Part of a small language model's weights: 14 layers.
Each number is 128 + 24 x the weight over its row's rms, rounded and kept within 0 to 255. Layers, rows and columns count from 0. Numbers have three digits each. The size before them is the row's rms in percent of the matrix's.

# layer 3 MLP gate, 320x128, rms 0.0641, rows 223-230, columns 0-127
090:151125159098155129133132110136160116118153092122100094113079110143168174120139098118169117101166088138154166154139131134089148163139122152088134119134121143113123134124111130131099095104108130089148161130151155166121122114118137111119182088088105155124152176095112143132137110123089096128150111114139107109123119137088130128148142149135180165116112144075101111136114129092147170121145
096:132096113108136138179144142106107112095147163178136091090123143112099136117134144113154105121138094138133127109112141125096103129119118139151081117119114107142133084080170109142084128100129138138126118121123190153143109115132146149137126113076164151157123093133137092096157157152105121161136132123114136179158122108137152091113132135168151101168130092145091139141147125143105189141133
099:147174146171143112151110122146093142155095108150110111113112127131126173121143119103169145123121120088130107117105103127153142114154108139095168106099158131156130147149126081127136098121122151125085136152118126118148171079150121118161142153156157129105105162131108081182105144133129127079106099133141151111128121157122143111118166152113125081120085088146145082144122123158147133179136
097:104133157114168115100109146139147123174132131133139109119104101108139151110147099128105146110147095130114124129145151169133128123136164155121074171121133109142185098107134133130145114159169132142120160136107147123109158134123103128129129158132111105115135108084098178145108143178121131116091125125142144118086112108115161165191109139152098102094193103150111120115158099086155119133148
100:113124124089130161115172123111105109171091140115104154108161134092120123136129099147136145172095103148100121140148116110167135148128110100116176175090140144134144157135100136116113108146133128118124150077122112165122070091172116148115097136153138155111159148107110123101097140074109138157147095155147147151103138124141130110101088122073123172135157156128122131109142109109136113145152
098:129117146130165160133157145134155110121130170074139121110095099134130118093119150097163116144137150122177085131120144155096147074178146115155132125122100116086151106116152115157073123126112122126118130133142126148122095106148165121169152131105163134081110112181132116119176175141134128119153155119132142127170118155114105155134169113149131116160121157110110111110162149103154127159140
098:127135135105161139148095170092130083167124119146097132139078117138133128178144139128126132172105072121139107141118133197121133151162157131146119165124096113131123139065106112171134117153142105142135133119122127103116127155127097145135120127122108137091125116107126130118121197145106121129122117154126133072138124133148138114124097130153111153119094067155141142122117157153171164170143
089:181162090161083153109156110115181188167160135153154142160162138152155147098145133106129082098115113130113121107152156132140113111130121120119121129084141124119136137086123148104172086093162127129126090105128158101132105160148142123149100120124117140143134137119123112153108157127104091101110183136135126143104147145142161139083116106110096136137094127133133091108131144138163122094109
# layer 3 MLP up, 320x128, rms 0.062, rows 223-229, columns 0-127
090:167116133120137138179126190147112137129138131171118143107127097090158124131124142130137111094155117146150123147139151167122198169136139146077135120139072103120110117149107168159105131122106146138121128150152131164118122115118129150087112139111116133148114146178107145125097106126108146136150167139159136158095179168125151090155171125155141120131142128114166137114141135131068132131145
099:135117158123114134138104145145110107118096145155111127147123115166162150145120112148131119118120141149101096105138115126121112127126161138122062106119110134100142103136154113122130120144160139157139091150120105151141138086101083125087116105112101103060136109100157124106127124126164099123140154132081131150183116100146149154141139147083122183116109173109137101156133100147124199128088
107:109121173114156146081126146107124145167178098070120101135131130116089138171138141174104132136140164121143130096110094098128147133148166198112131133132131116110120115125107114121135143130147116167165101136155108127131131175117127136150115104090152103101138088149172140168138108129162092127179146137096136143114158111146114137137143101102095142115168134120153148126160145138123119134086
100:167144104111094149143126127107148121170174109141109140103116131129116112159128143112153165124144124080170112143129114111114095162103134154134139087149111156110087122128117123172112122105144135095127076140135085139129124131147135099120124124100158153147133109152149082141139143096132121130153103146109120092177156145137119112091151122081149145139125135095150105175151115170137179184094
097:137106136087170145106145150084126132081140150113150125149133144155108123136124125161142125126093162081142062141115126155088144134123140154170141128084059153152127121143141111126129102147120161094105154114126178138101108117140119155118118140115153185137141142136161116145143112136115098165107108081103114128103105127079114093139109100153117123126125126122118093087117128146090158134113
100:142126161183095161115113108136123150131102127076120088118115081080132106081132139104124123139110189100138157155133142074097137156127077112137172156119139107143119101122112179150085087104109133097154115133098126096158152144126114142095125087097125154135118100127111111124146105110126095133130135125137139162159153160124108142118157137130144125109105155143098138128155136110145108149102
091:100121142147094112150121112114141131118135167135126118088146164111111108135108168135130140121088128170114152164107164139149141154123141057124149115094120101159146093164166168144116179099159148127147139092151153068154074146169108145130118148102167094114098127110102162119101134129141100164107127089137106132154153143132132152121136118133154103101131132154122112121120166126126150130145
# layer 3 MLP down (transposed), 320x128, rms 0.0483, rows 223-229, columns 0-127
091:138167152135131101106114137149136107096095090084136087108139145161131084162088094156112142128084109129106174131103167089135148153152129132133113118111141111114141114115165098123175171151081082113134130126132097147131119140145114099121073116125103139157126119127122103127154167122154139139106114124130080127141149097111146109167080137104098123137069114150118109116141119117125145137092
104:119161119107135151153115079158126134086088119103136114156115132126129127141124124164181144122130113113115132148122125096090148093117111118102110084108145126148113118099115076142130133149113094109173130085135107117099135130132123127158151129128181137132119187101111112116116101067130166113165132147159118153103174156149092145132164150099139123116102153107122095157091152153111108105094
104:123159109185114112198121116124145111145113126160099139115149170120143129137131133089151090107101134153156168139121143200116147127129131137142131093120151098159147120175133078110140124117103144135112115179137126121145123123176129121123120113145131128127115134118090074092108117111096148122094106129146142142110086173112142130100126158163103118147112112118113129144100085097114121172099
096:094143125135161110135128131143111101119128134122128082134120140078125143121123132130090093112146140117111131091117080133103153114135165095140151141139127166132124147081141129112170128072165125100104150143146166123092079081135100114123118140082142151113152148118155153131120135134108138137125157136095118139157091102113151125092122114140145126111190121150062117102141134133149191134161
097:108141112122138154118118122149139171142111140158141134110180122124162143154119120105146135153170139183120123122127127116171100109115101115065136141107128098114112131112116154148124059110115157176127080145128111125152119105116117116117143177133134115128123093107082124128090138160162087096132095142144119126136136169129143144131166169095140103147169136101092169148103151147152106149135
105:139150129147106115126156164129130101157128125126166106172166141109123159123154137087112143119140139126109083152123162153151132130157073117176117131141190147118130117160087130110135117097122091121116120109137136103119146142082127092144120165125078112134145100119156080114135147142108144153115123116176142164114167161157157111135152141112170154160118175127110151136149096156158120135107
093:127138139123135140139116111112093127151171136152158147152142153112162104149111172099144133137122125137139106108135129090150123156142164137162094154153135147131130147150149066114098105165195099143144096138102115110152150129105128153118125147104136125123125123156159085125108122162119146114139152135157174112129098166112076123120159137119127107138199135150166134169132151083159093110113